Part of a small language model's weights.
Size: width 256, vocabulary 1156.
Architecture: RMSNorm before each block, no biases in attention or MLP, untied embeddings.
Training: a variant of Adam for these matrices, 167M tokens, 5085 steps.
Each number is 128 + 32 x the weight over its row's rms, rounded and kept within 0 to 255. Layers, rows and columns count from 0. The size above them is the row's rms in percent of the matrix's.

# layer 6 attention value, 256x256, rms 0.0561, rows 132-158, columns 128-255
size [ 72  69  71  71  70  78  74  74  71  71  74  69  65  81  70  71  66  80  75  67  67  77  75  75  72  76  73]
[[144  95 123 118 104 144 150 136 121 133 141 166 105 119 136 168  70 154  85 162 211 119 173 115  92 127 173 103 103 139 141 123 131 146 119 113  78 144 200 191  77 125 178  71 133 160 168 113 116 107 141 160  71 104 110 163 184 151 116 159 139 112 170 108  72 175 116 109 129 102 154 122 187 113 124 162  61 126 115 149  79 147 101 143 108 101 107 135  92 142 181 116 126 140 133 140 136  85 138 139 150 145 127 131  70 157  30 131  94 159 172 104 122 106 120 115 104 103  78 107 181 100 160 107 122 155 104  74]
 [ 99 180 122 131 122 145 138 137 122  87 131 148 156 143 154 110 122 100 132 189 161 133 111 116 148 159 131 137 138 116 103 220 177 116 183 111 163 152 141 134 176 137  95 120 138 180  88 118 182 131 147  61 131 107 136 171 122 115  55  99 125 140  82 129 109 164 109 130 127 129 128 131 107 111  60 143 129 128 108 161 145 127 145 132 120 162 110 110 107 120  74 106 160 133 160 136 103  68 151 183 140 138  91 187 167 147 122  53 161 108 142 153 158 149 157 102  99 139  86 105 117 174 141 121 104 111 164  92]
 [120  64 157  74 161 131 122 134 127 153 130 114 106 100 130  66 113 146 156 136  59 153 146 110  82 142 142 134 163 117 124 137  96 142 197 143 156 131 130 137  99 152  27 105 125 130 136  97 161  74 148  78 107  99 148 166 129 119 105  76 177  76 135 132  92 171 150 122 122 143 127 166  94 164 114 119 153 148 141 126 156 184 152 115 128 119  51 154 140  88 105  76 119  83 103 187 161 211  84 144 144 174 130 152 159 134 135  69 135 117 197 151 125  93 186 157 170  89 178 121 114  84 139 149 199 115  90 139]
 [135 126 170 110 164 117  99 163  94  98 120 152 157 109 180 109 158  97 121 119 136 148 173  53  76 124 149  71 149 154  87 133  95 107 187 163 130  95  87  99 130 131  61 137 125 141 166  98 108 123 153  85 138 119 103 146 124 156 138  75 153  87 105 138 140 157 116 115  93 114 113 144  86  92 116 111 131 123  86 116 221 162 191 127 121 145 113  92 156 129 119  95 131  98  90 178 131 107  99 115 167 159 106 163 130 105 159 123 197 130 167 145 113  96  95 100 169  96 123 106 144 131 148  95 160  87 155  66]
 [115  99  63 114 135 101 144 119 100  24 132 122 143 117  85  95 137  64 149 144 151  92 106 158 153 131 140 145 140 130 153 110 108 196 126 146  90  64 140 131 129 116 160  60 136 114 144 138  96 123 108 156  97 175  95  90 144 127  84 151  70 118 121 147 143  96 111 203 161 134 124  90 123 104 204 184 123  83 163 127 132 130 156 124 161  54 166 145 108 133 161 121 197 161 147 138 115  98 157 128 161  93 140 174 116 157  97 144 147 129  70 156 104 116  59 109 100 131 114 116 164 196  92  87 115 120 172 147]
 [127  71  94 102 102 122 118 108  94 154 104 129 129 133 141 102  69 170 160 139 102 178 143 188 125 158 142  88 130 149 144 107  66 142 150 112 133 145 144  57 158 199 173 195 179 149 146 117 222 140 148 115 148 105 110 118 137 124 108 108 126 160 135 123 143  50 116 145 110  47  80 108 153 141 165 142 138 118 139 133 110 140 156 123 120 117 114  99 124 120 174 106 195 161 153 113  68 142 121 115  74 128  89  90 117 221 113  80 107 121 121 183 110 153  94  93 116 171 128 102 105 153  99 131 135 167 137 142]
 [121 103 103 201 137 127 145 105 137 136 140 105 128 157 112  85 159  96 142 141 130 135  84 132 150 157 108  87 128  72 140 100 162 137  50 136 169 148  93 147 110 138 167 106 107  51 106  92  37 101 105  80 153  90 118 128 174 121 103 117 116 125 157  86 143 120 165 119 125 144  87  71 142 122 175 149 200 112 146 134 140 128 158 112 144 189  96 128 152 112 124 112  90 132  89  87 166 123 104 136 115  59 113  54 129  80  92 113 182 117 113 138 127 105 128 123 197 185 130 117 146 131 116  41  74 174 124 111]
 [163 117  53 119 151 114 106 111 116  85 140 128 186 100 133 131 157 127  88 108 148 107 149 125  96  75 195 117 130 147 125 114 188 102  58 122 103 198 138 125 135 143 117 156  76 117 111  39  86 110 150 176 166 172 123 128 191 143  88 167 128 169 109  55 102 139 146 124 101 126 146  69 159 131 106 122  76  98 152 162 148 118 119 121 140 106 103 165 147 161 144  98 125 149 119 118 153 111 205  83 144 160 160  80 103 138  90 110 132 132 130 135 176 157 135 136  68 146  79  90 145 199 152 124  79 103 167 139]
 [131 173 127 148 149 101 158 137 116 102 139  87 167 116 159 138 139 117 155  75 195 103 159 138  85  83 102 163 139 161 105 122 157 124  87 126 160 116 107  98  86 195 167 167 131  83 102 145 132 128 112 156 176 124  81 149 139 169 124 103 119 156 116 129  96  96 132 123 129 121 126  81  99 101 103 134 149  95 113 172 125 117 220 131 115 103 111  96 133  77 114  92 144 120 167 119  68  91 132 169 100 172 134 114  87  74 179 176 172 132  62 186 104 192 118 109 127 144  97 159 110 136 133 155 142  82 131 120]
 [ 99 153 112 129 138  91 151 163 105 123 114 125 114  94 140 143 130 176  74 127  88 131 135 181 131  80  85 151 142  87 143 131 131 136 173 108 153 168 156 140 132 108 112 160 158 104  54 128 148 140 167 161  87 126 106 169 132 102 145 184 127 188 152 142  95 107 116 158 138 143 111 111  76 147  80 107 112 138 127  68  91 175 116 132  76  59  99 132  84 180 140 143 106 171 170 144 128  97 166 173 135 177  91 126  82 113 133  80 130 104 132 191 142 216 163  98 207  70 168 136 134 123 161 119 133 164  99 187]
 [ 72  98 142 114 122 120 149  68 148 184 150 103 180 145 127 156 102 100 130 133 111  95 129 159 153 162 153 123 138  86 171 166 157 200 136 117  97 143  96 134 141 124 115 104 108 181 129 130 118 119 104  79  97 143 185  91 107 150 106 117 176 105  88  95 115 102 115  86 131 138 103 149  83 156 135 119 126 135 137 110 133 137  78 117 162 132 145  80  79 134 151 140 135 157 170 125 150 144 139 131  89 120 144 138 186  91  84 113  76 115 163  61 198  99 151 143 128 137  90  97 113 139 176 178 109 102 108 160]
 [120 121 170 114 158 123  99 128 120 182 109 137 120 147 155 159  73 200  80 148 161 148 170 139 160 121  88 152  99  93 128 151  96  82 182 148 107 128 144 109 169 153  95 186 119 172 149 226 207 107 130  80 156  72 175 149  76 157 162  82 154 162 166 141  90 165 130 117 163 119 130 203 107 111  65  80 102  97 113  89  95  94  77 142 138 138 154 156 105 127 150 172 106 105 147 103  71 119  62 108  53 115 171 169 136 148 148 123  47 143  87 115 133 113 178 106  85 141 157 177  50 111 149 121 192 210 108  96]
 [101 121 110 107 127  96 149  82 113 120 177 126 158 122 143  69  69 140 124  83  86 103 128 119  55  90 120 170 167 168 134 150 104 175 179 133 164 148 122 135 100 158 113  82 152  82 155  91 116  94 122  91  78 174 122 134 128  88 118  96 145 140 120  77 107 132 105 123 170 140 135 128 101 106 106 179 145 178 118  95 145 134 124 132 160 105  64 166 107 150 146  93 150  84 164 154 135 184 170 155  88 136  78  81 133 141 119  87 161 146 198 169 145 208 212 156 174 114 140  92 160  43 147 101 113  81 174 177]
 [117  64 117 122 116 119 119  90 116 181 144 154 125 147 117 116 130  61 167 136 143 123 142 161 160 158 146 124  57  90 144 126 192 132  88  96 162 172 124 142 107 203 121 178 138 134 152  97 144  95  79  85 220 115 123  73 133 159  80  49 117 130  97 138 168 104 119  85 161 109  85 108 188 114 174 183 253 123 132 123 121 123 175 147 155 168 115 115 106  56 105  84 116  93 140 126 136 103 102 114 139 150  96 108  86 139 143 135 121  63  68 137 113  86 151 147 197 116 130  93 158 112  89 149 119  82 144 124]
 [142 122 130 163 133 124 133 122  86 115 159 124 136 138 160 110 135 118 191  94  74 157 155  91 119 111  90 121 146 149 122 135  88 112 134 117 139 136  81  75 125 127 168 141 152  98 170  86  91 127 128 140 157 113 114 124 134 180 170  69 145 148 112 106 156 196 158 121 116 106 127 147 160 139  88  78 161 168 125 127 142 128 152 128 157 232 130  93 164  82  67 143 197  89  44 148 130 139 119 108 194 139 175  90 130 118 175 123 209 115 118 130  74 126 118 178 146 141 144 140  76  81 127 135 168 117  98 105]
 [ 52 135 136  82 139 108  65 128 125  97 112  95  93 103 146  75  81 111 111 125 147 197 107  72 117 146  72 134 164 114 106 140 145 160 108  67 159 155  68 159 141 153 105 132 166 159 110  95 129 177 145  98 180 122 150 127 110 112 105 123 166 157 129 136  98 163 115 132  92 136 114 145  98 127 123  95 153 106 114 166 144 129 204 124 125 106  73 102 149 143  78 163 131 137 148 152 127 119 143 156 106 184 132  77 163 144 180 138  92 123 112 128 153  62 108 145 153 110 152  99  85 201  91  70 147 109  95 115]
 [147 136 121  73 215 136 160  97 135  95 121 140 159 153 137 101 155 124 140 153 158 130 175 122 120  93 178 188 176 198 101 156 133 131 173 175 146 129 125 127 123 126  72 113 159  81 161 179 152  89 134 118 120 157 131 139 136 146 117 140  88 116  91 136 116  79 128 129 150 132 111 139  71 147 138 131  98 108 130  98 207 137 181 117 176 101 124 181 133 122 161 146 145  97  96 154 119 121 103 132 146 142 106 152 100  97  97  97 162 142 151 146  90 128 113 116  84  92 133 140 159 168  98 136 133  95 147 114]
 [133 129 112 150  65 138 158 136 123 115 132 114 169 106 161 153 121 115  89 148 128 104 158 190 136 108 188 146 106 124 148 122 166 104 150 157  78 133 169 109 138 142 164 159 125 133 119 107 131 125  94 200  92 180  85 168 155 150 117  65 117 155 123 153 123 150 133 139 102 151 132 118 135  94 156 138  97 143 126  68  86  84  91 103 153  86  91 143  86 116 165 142 162 165 110 130 116 138 170 117 122 172 125  93 153 170 107 174 127 167  96 124 171 179 111 111 108 172 128 173 152 117 118 137 181 143 106 158]
 [126  86 150 115 199  98 110 105 109 152 139 148 108 111 126 137  64 137 138 164  67 127 143 107 112 113 118 119 144 131  88 121 126 151 141 146 143 109 120 193 109 142 116 143  83 153 153 166  96  96 175  78 170 106 141 180 109 161 115  79 172 111 159  71 125 123 154 116 170 167  99 150  88 110  93 123 169 104  85 162 115 153 161 127 159  98 144 168 101 116 140 106 108  87 134 111 164 142  66  88 134  98 106 126  96 103 104 108  91 122 117 110 101 101 212 184 146 142 133 124  83  80 170 180 183 165 106  93]
 [134 195 147 160 130 140 151  99 126 148 125 157 115 136 109 120 159 155 109 125 161 137 212 134  90 159 148  57 160 126 127 111 165 100 111 109 169  71 159  99 133 159 126 200  91 100 116 127 146 104 137 149 128 119  98 104 157 105 112 161 131 131 190 154 151 133 146  98 147 101  88  88 166 124  98 128 181 140 107 126 144 213 149 131 143 136 126 120 179 103 109 104 172 136 121 119 208 167 114 162  84 154 110 100 106 100  91 106 145 159 138 124 102 203 128 111 168 183 137 110 115  72 160 108 147  74 107 144]
 [136  97 128 156 102 154 169 131 140 165 128 104 123 168  93 155 114  69 147 102 186  96 131 169 187 134 129 136  68 114 150 124 148 151 109 104  74 140 202  60 135 128 180 111 117 121 173 156 155 195 138 142  91 143  90  79 129 167 193 181  92 106 116 143 123 106 112 137 175  97 156 161 125 146 125  96 116 133 118 134 104 119 116 131  91 122 166 120  86 162 162 175 102 171 156 139 109 106  94 125 153 107 178 145 120 112  78 129 109 116 129 111 184  54  91 123 129 114  69 137 154  88 128 150  93 158 126 114]
 [163  91 121 121 140 151 111  72 117 124 149 123 108  91 170 124 114  94 190 110 103 140 113 184 113 159 159  43 144 124 123 147 127 145 138 132 133 144 134 112  88 134 117 209 145 122 102  98 164 131  80 146 141 134 123 177 148  92 102  55 140 135  99 157 124 115 140  96 115 169 125 114 129 130 193  91 146 128 128  94  95 122 151 124 130 172  80  62 121  75 139 112 159 101  70  91 173 197 143 111 107 224  52  97 129 156 135 128 128 132  94 146  90  73  99 163 144  90 143 124  91 164 146 117 126  84  72 161]
 [116  86 190  85 143 121 126 153  93 138 131 193 143 130  94  75 136 131 102 119 112  97 139 124 176  95 115 118  97 183 126  87 147 112 147 137 161  99 117 125  33 174 126 167 155 106 170 138 107 130 108 130 129 124 157  94 120 188 156 140 136 122  90 182 188 105 138 166 204  97 129 151 130 146 141 145 175 126 127  84 124 169 204 136 131  61 125  85 104 124 165 136 114 126 126 133 105 112 101 121 136 162  81 143  77 112 145 126 140  83  89 123  96 151 167 117 112 150 118 106 176 106 112 164 169  69 175 126]
 [131 170 153 156 112 109 144 181 154 106 127 112 166 141 129 198 208 147  51  96 109  92 101 118 118  79 157 114 114 123 158 119 164 100 157 187 108  80  93  78 200  90 123 136 146  97 111  76 123 149 168 108 108 102 168 181 115 153 171 109 119 121 137  87 144  90 142  75 152 152 129  92  62  96 119 118 126 130 103 164 136 100 123 143 118 168 123 126 122 214  46 103  72 108 155 154  84 147 164 136 114 126 102 107 155  50 117 151 154 184 134 182 160 116 168 102 156 166 133 165 137  98 177 120 110 123 108 130]
 [126 116 120 160 135 114 126 165 138 188 132  88 157 111 117 135 115 138 154 118 202  90  65 140 147 112 138 162 128 117 118  83 181 135 122 178 100  94 106 179 116 117  69 116 115 126 147 137 100 168 116 120 133 114  90 148 128 145 125  82  68 133 121  80 167 151 114 166 127 164 133 153 102 154 148 122 107 118 100 145 128 113  94 126  79 120 153 145  82 136  72 116  49 100 139 155 108  80  97 130 155  46 178 141 140  66 203 162 133 141 105 152 148  40  73 135 107 142 129 156 172 151 157 145 107 137 161  80]
 [175  46 135 180 143 118 134 126  83 128 122 132 174 123 171 117 113 124 112 182  72 147 107 127 147 114 127  99  82 114 127 122 117 108 160 133 109 144 159 156 108  72 135 136 137 124 146 168  66 125  95 153 120 131 102 104 107 122 115 127 129 136  74 138 162 130 167 115  84 218  84 157 137 159 112 154 113 133 121  64 126 103  98 126 135 121 154 205 117 121 135 197 107 119  81 115 124 157 151  70 123 107 158  95 157 172 206 144  90 166 110 122 145 103 109  98 173 142 159 148 116 107 111 101 146 126 161 154]
 [108 189 188 106 132 137  96 150 130 135 115 126 141 122 121 186 110 170  99  86 146 136 129 156 153 148  71  94 130  96 139 101 148  27 139 190 127  82 110 126 148 168 106 159 148 176 113 140 109 168  84 147 204 131 169 111  93 182 199 100 164 120 139 149 136 214 115 167 170 109 112 145 140 149  91 128 141 164 139 167  77 170 132 141  98  71 118  96 134 118 145 160 166 121 176 115  75 110 124 142  73 111  67 164 138 123 213 139 170 148  84 129  89 130 174 108 148 144 127 129  79  93 107 180 162 106 139 110]]
# layer 6 attention output (transposed), 256x256, rms 0.0608, rows 132-158, columns 128-255
size [ 66  64  65  66  65  71  68  69  64  69  68  64  60  75  64  63  60  78  69  62  63  71  70  69  67  67  66]
[[ 95 146  92 134 142 115 141 167 120 148 159 147 123 155 180 142 151  65 102 131 113 150 171 157 145 138  96 107 150 134 137 126 103  76 143  99 127 120 103 179 144 131 166 119  94 156 183  90  99  50 121  95 175  88  82 117 118 156  64 133 156  66  82 100 113  87  98 143 119 121 183 103 107 153 166 173 165 152 125 138 131 133  99 112 159 126  80 124  83 164 116  72  38 107 159 134 160 155 169 163 129 127 149 129  97 112 129 119 102 159  79 165  76 131 140 144  98  88 149 129  43 153 133 137 166 155 156 143]
 [155 160 142 161 139 121 185  95 163  96  79  56 106 215 144 146 151 107 185 162  99 165 129 137 123  64 167 122  89  91 129 123 112 164 207 122 121  75 178 158 133 101  95 118 136 174 133 152  99 156 136 161 108 193 123 124 112 186  89 125 144 130  98  56 136 126 174 189 131 146 114  35 181 156 101  79 102 168 129 143 116 121 122 201 177 149 124 105 128 105 140 106 168 124 107 157 103 109  87 136 185 112 108 112 140 135 116 103 100 174 107 124 143 102  71 134  69 156 181 121  69 104  80 128  90  86  98 150]
 [220  91 157 135 153 141 116 149 116 125 150  68 197 124 142 156 139 117 106 115 146  92  88 128 103  20 113 200 125 128  98 104 119 109 108 131 137  86 156 118 152 153 130 136 126 107 103 146 105 158 156 100  83 148 134 109 181 166  52 162  84 114  88 127 133 157  25 141 158 121  94  95 132 141 176 129 145 159 219 116  91 113 149  28 139 150 169 133  99 176 110 109 168  92 120 129 121 133 134 115 153 112 163 115 169 134 174 168 116 122  87 163 216  97 137 106 156 143 131 125 128 131 121 136  98 109 169 116]
 [153  75 161 189 155 116 151 141 136 116 125  60 130 121 105 119 108 129 143 106 147 137 143 114 166 123 130 148 121 117 140 144  79 133 169 173 151 116 113 154  95 183 123 111 150 102 136 173 152 160 130  94  94  85 169 128 139 136 106 180  98  51 136 135 216  96  45 180 132 190 102 112  94 120 164 168  81 130 177 106 114 132 175  56 138 135 170 132 111 150 133 136 118  85  91 142 122 164 135 122 128 124 124 205 179 146 171 134  91 144  90 192 183 135 140 128 139 146 173 119 180 112  88 154 106 113 108 123]
 [ 80 132 176  98 115 127 107 171 108 164 110 150  37 145 136 139 144 115 123 138 102 149 155  96  99 179 179 116 168 113 102 190 163 146 111 128 140 140 114 165 135 154 119 137 128  83 200  74 195 124  88 120 135  70  96 147 124 169 148 158 144 117 157 119  97 119  47  82 111 101 141 151  64 140 177 147 142 179 161 133 130 115 128  83 146 142 135 154 155 112 163  86  50 112 140 129 140 113 129 128  81 170  96 141 127 134 137 153  87 123 120  50 122 115  84 134 152 125 125  90 158  89 162 152 168 111 166 120]
 [100 182 110 133 140 138 101 146 127 193 124 136 118 114  48  92 156  73 150  76 149 112  97 124 117 152 132 109 131  93 138 143 129 220 110 136 164 112  90 122  77  77 118  79  80  78  54  51 120  91  97  81  99 172 100 148 113 146 161 122 127 165 141 129 152 136 201  60 120 116 142 123 107 127 175 109 154 163 115 109 152 175 117 167 132 105 135  97 141 104 152 109 100 100 155 143  70  83 135  83 124 151 163 110 157 121 184 111 114  98 161  75 169 130 152  57 137  70  58 121 104 159 155  66 121 150 116 140]
 [157 134 110  91 137 144  81  99 115 112  85 200 104  51 123 188 101 179 122 154 142 101 141 145 112 186 176  85 141 132 141 190 166 173 108 145 132 146 131 104 134 104  66 148 168 168  83 104 110 149  78 147 111 141 114 142 141  96 147 171  66 197 124 157  97 124 148  99 100  93  89 122 102  89 113  82 104 142  54  99 114 140 109  89 109 109 142 118 163 165 147  91 149 176 157 144 155 156 150 148 121 174 188  93 151 138 101 116 125 156 111  73  77 130 123 140  90 141 110 209 138 118 154 130  73  98 113 147]
 [ 89 133  88 106  60 102 119 145 111 117 125 121 102  69  76 164 138 133  86 137 130  98 131  93 102 154 110 106  67 171 141 136  68 146 162  95  87 128 101 151 107 142 118  83 160 179 133 175  78 134 131 138 136 147  98  84 155  95 137  79 144 138 172 122 165  72 198 124 108 150 127  71 125 136 114 134 164 115 110 142  89 164 150  92 146  81 146 142 112  83 147 105 105 112 146 139 138 139  71 170 165 170 141 149 117  91 121  89 122 157  76  88  87 156 108  93  70  74 143 164 114 117 114  92 135  88 169 112]
 [113 128 156 137 149 108 107 147 158 110 146 201 106 156 101 103  65 135 195 113 133 214  98 120 191 179 113  64 105 110 144 179  91 197 121 175 127 112 160 154 132 174 156 114 154 164 122 139 124 190  97 151 100 110 149 125 122 204 134  90 147 150 186 115 165 151 158 140 177 137  80 148 188 167 104 155 124 169  96 128 130 107 137 149  69  94 136 117 127 144 113 182 141 127 118 160 119 153 157 109 116 103 114 173 118 133 140 132  96 164 143  95  78  94  89 152  90 145 108 116 121  90 121 150 119 153 121 152]
 [138 159 148 160 103 125  93 168 121 174 138 118 139 128 138 162  83 128 119 103 128 148  62 117  83 139 103  86 144 162 160 134 151 178 137 167  96 135 136  97 123 100 128 120 107 124  73 138 107 204  76 119 109 138 126 118 145 137 147 122 119  86 151 125 110  86 219 129 169 125  93 134 114 176 148 107 113  74 128 138 134  86 121 175 118 133  76 161 160  60 100 108 144  84  69 118  96 140 164 194 119  80  80 116 146  96 146  83 166 137 140 148  33 134 162 153  94 126 104 114 124 114  96 106 131 153 196 119]
 [143 188 135 121  86 148 169  94 106 142 109  90  87 144 138 149 144  95  71 160 133  70 148 171  95  55 173 144 142 101 102  31 124  80  96  75 123  96 144 105 148 103 111  78 133 135 146 109 135  95 116 183 168 159 130 127 172 118 112  69 167 153  74 137 103 158 150 172 156 114 156  86 111 135  71 103 194 153 142 146  80 141 120 141 135 183 127  88 114 166 144  88 133 167 145 113 115  88  63 144 162 125 139  79 112  98 112 181 129  84  84 146 153 144 132 133 157 146  96 143 148  97 126 107 120 126 123 113]
 [153 159 128 157 140 180 179  99 114 140 140 113 202 175 152  21 113 103 188  91 128  33 136 152 128  87 103 120 173 138 159 133 116  69  58  85 126  99 111 131 141  90 141 131  82 117 102 121 184 134 158 124 154 144  88 148 126 108  95 127 167  71 119 130 164 167 206 116 152 124 183 143 154 143  88 140  93 131 108 131 168 119  71 191 143 148 121 108  90 109  68 105 101  99  86  95 116 109 157 121 166  72  98 113 135 136 113 169 113  99 167 209 132 160 163 117 125 159 151  73 138 175 126 166 118 207 158 112]
 [169 154 155 108 134  74  90 174 132 135 139  91 100 157 108 160 143 144  82 147 101 166  95 101  78 106 121 136  94 106  96 135 144 205 119 114 108 126 213 109 138 134 136  93 131 134 119 164  57 105 157 169  83 146  72 128 138 148  71 104 134  96 118 130 168 130  56 115 121 152 104  79 140 153 158 120 145 118 206 116 100 124 155  37 119 161 130 120 113 173 138 164 181  97 137 144 118 149 106 172 164 113 128 135 125 105 131 131 150 163 102 129 235 120 108 130 109 145 128 117 126  96 119 151 156  78 215 128]
 [153 173 119  68 145 116 135 151  93 148 181 157  80 126 125 120 191  99 168 168 153  73 176 140 154  83 153 130 121 148 128 138 111 130  60  87 162  91 157 113 134 123 113 137 156 183 111  65 117 159 136  92 137 119 119 188 163 140 150 120  63 255 123 148 129 162 146  98 108 103 117 116  89 127 123 120 134 132 108 140 142 147 108 109 100  95 144  71 129 100 173 127 163 178 138 106 183 137 155 126 114 146  98 162 143 131  97 119 131 132 122  88 137  85  93  82 137 150  51 187 133 125 185 145 123 144  66 129]
 [168 106 117 166 176 148 104 160 161 101 117 121 152  78  97 114  92 139 152 119 176 166 126 124 196 101 106 105  92 105 123 107 116 174 151 155 140  93 117 141 114 167 108 113 169  71 108 116 128 143 117  85 135 147 133 160  99 112 110 113 143 214 118 138 145 119 140 148 133 162 106 141 199 109 117 169 122 143 103 153 153 118 170  62  90 131 157 107  78 137 149 158 127 165 104 128 136 161 136  95 105 123 139 192 145 139 105 158 194 140 129 157 249 105 166 100 137 112 104 151 146 118 161 135  98  69 103 179]
 [171 148 186 135 143 115 137  67 109 115 117  96 142  91 132 107 134 103 132  98 139  59 126 139 118 139 203 160  79 159 195 150 177 150  92 128 138 132 168 109 193 102  83 116 140 138  53 125 155 195 107 117 152 198 131 122 172 150 121 159 132 197 223 143 168  79 123 142 179 121 100 102 104 119 124  63 116 128 177 124 116  99 120  39  83 133 180 126  99 116 140 100 161 142 117 101 132 138 160 108 172 138 173 133 178 105 137 140 130 126 128 144 113 129  99  69 126 152 133 223 137 102 137 163 103  67 102 139]
 [101  91 176 172 155 118 147 146  90 115 101 124 112 133  79 145 103 209  89 133 116 142 131 103  54 137 149 176 109 114 127 173 124 152 198 134 188 123 162 178 114 174 121 105 125  97 167 166 148 122 140 118  88  50 141  98 118 191 104 134 115  70 126 133 164 103  22 150 164 131 156 132 114 146 126 117 109 170 178  94  73 129 139 129 102 127 120 138  87 136 150 122 142  60 128 156 126 135  76  93 140 120 139 158 154 142 156 153 106 150 127 123 165 120 105 159  75  83 167  99 175  74  61 106 139 123 191  85]
 [112 165 137 117 111 128  96 215 101 153  72 145 130 122 107 146 127  47 130 156 138 159  92 172  87 169 121  70 141 146 147 126  85 137 173 119 119 169 122  85  73  98 103 159 169  89 189 129 135  87 132  85 151 137 122 120 124  78 177  86 174 149 159 123 149  96 211  78 143 121 181 157 112 124 141 198 128 143 166 156 161 185 173 144 163 147 121  97 159  95 164 150 115  96 125 159 148 119 111 132 124  78  38 170 112  91 137 133 128 103 113 179  93 137 153  94 132  74 127 114 120 150 127 132 154 143 183 175]
 [140 139 133 124 105 158 139 141 107 139 168 153 165 124 164 132  72 128 142 118 169  86  94 146 154  52 121 144 132 125  90 175  62 114  10 154 114  14 163  92 142 139 159  85 109 107 106 111 108 137 131 142  90 156 107 186 156 137  57 114 101 141 146  93 118 154 114 169 146 132 107 131 151 190 123 117 118 178 124 112 117  60 116  70 110 167 162 126  73 170 120  67  95 170 149 152 116 172 145 132 180 158 200 161 155 137 139 149 130  87 138 144 134 122 169 161  94 176  86 128 133 160 161 111 144 161 154 152]
 [138 109 109 138 145  99  49 202 159 105 168 137  93 132  86 212  65 148 101 107 154 132  62 158 182 141  57 140 129 125 113 112 127 166 224 131 108 147 111 127  93 109  91 139 145 202  91 151  91 119 127 154  80 160 194 103 108 163  94 110  80 187 126 169 116 153 208 127 118 133 116  91 174  99 126 118 155  91  76 144 101 139 149 210 134 128 149 138 106 175 136 128 187 159 142 141 135 135 188 139 135 160 158  99 144 170  74 122 127 170 141 102 122 103 144 145  84  69 175 175 122 126 127 150  76 125 148 135]
 [ 87 132  98 139 155 173 155 172 135 180 115 165  97 148 157 112 165 126 172 145 132 175 165 113  74 122 103 113 130  92 134  70 130 106 130 102 149 130 120 171 102 102 171 192 134 108 203  91 102  81  83 145 183 123 159 157  83 116 145 118 160 145 159 138  99 129 125  88 158 128 208 121  95  91  59 103 149 154 104 163  94 203  89 174 172 106  99  76 117 140 126 101 108 176 172 115 110  91 108 161  60 117 154 150 115 133 115 136 199 139 179 167 115  94 142 122 139 153  97  62  90  85 112 116 149 157  90 173]
 [125 131 135 117 155 187 132 165 119 109 114 144 148 123 129 202  99 126 103  86 188  38  78 137 129 138 131 100  93 158  81  47 150 151  84 163 161 121 135 126 134 139  87 147 124 123  84  96 133 133 146 117 113 101 154 128 119 134 134 150 116 247 144 177 198 146 161 126 124 119 142 146 116 103 181 170 127 127 160 112 128 157 195 237 139 152  93  96 175 176 182 165 167 118 148  95 128 149 143 105 115 135 119 157 162 104 132 156 117  59 135 124 179 153 130   0 169  99  76 196 108 140 149  81 122 129  97 104]
 [ 77 117 138 147 139 123 129 124 120  75 198 146 131 180 106 155 156 105 133 135 149  93 160 104 147 133 139 159 122  84 176 160 121 140 111 117 168 123 110 125  91 149 150 140 106 110 127 148 125 110 149 106 155 115 168 182 160 164  99 133 105 125 156 122  81 168 173 131 133 149 112 144 111 156 105 196 129 114 144 118 117  74 130 249 104 133 152 139 116  99 127 137 170 114 122 101 119 118 194 161 116 128 132 172 106 144 125 136 163 141 142 126 165  70 138  85 174  82 118  99 188 131 142 152 146 145 118 127]
 [137  88 102 173 107 112 133 144 106 123  95 131 181  96 133 105  68 151 121 150 165 162  72 157 128 187  50  91 163 134 129 134 113 155 126 163 132 140 136 135  45 135 178 188 140 147 148 204 142 129 106 207 117 121 134 196 126  66  99 135 135 106  93 101 157  94 141 133 105 229 124 191 131 106  64 131  79 113 162 120 110 159 107 165 136 103 150 122 113 152  90 161 185 165 104 143 128 121 121 149 141  56 107 123  99 106 144 126 119 114 172 152 120 163 145 157  77 151 163 116  72  95 108 124  97 141  98 160]
 [129 112 155 130 112 207 208 104 137 121 104 127 176 134 155  91 149 189 208 157 126 194 153 114 155 154  96  91 151 106 125 188  98  51  90 125 166 140 137 128 115 142 208 110 133 113 226 129 150 180  89 105 144  64 114 128 159 183 123 132  97  50 130  49 117 130  25 128 144 114 120 135 122  69 128 180 103 182 119  97  97 144 139  59 134 111 158  88 153  93 146 130  98 172 128 184 163  97  74 144 104 134 127 153 121 126 163 139 120 127 110 147 113 128 115 127 144 200 133  96  86 125  88 150 132 163  76 144]
 [127 128 151 113 101 185 163 121 112 107 140 127 145 127 168 126  67 177  91 145 123  77 121 141  89 198 123 101 134 112 116 115 172  88 128  93  99 159 108  61 125 135  92 105 141 130  90 154 158  93 232 130 131 118 122  94 117  46 149 106 115 132 177 111 115  83 142 135 139 135 173 167 100 123 142 155 126  92 149 124 164 120 185 128 162  89 136 138 135  89 154 152 118  94 106 107 172 120  91 177 117 160  48 127 129 144 117  87 142 117 157 145 164 173 157 126 167 126 113 144 173 191 124 145 199 118 207  96]
 [ 90 123 138 190 121 142 174  84 110 104 156  98 120 220 160  57 166 131 203 122 108 134  99 143 191  98 113  70 127 161 156  88 115 174 126 163 138 120  94  71  78  86 146 114 140 138 126 133 129 158 126  94 136 114 165 179 131 199 131 112 107 112 139 127 149 164 235 109 150 140 119 152 151  93 120 120 131 129 110  78 169  96 130 255 111 172 124 126 138  61  91 138 118 160 101  88 121 110 121  87 103 127  78 161 105 182 110 140 124 112 133 163 144 115 128 138 168 191 132 124  91 115 141 124 111 145  92 142]]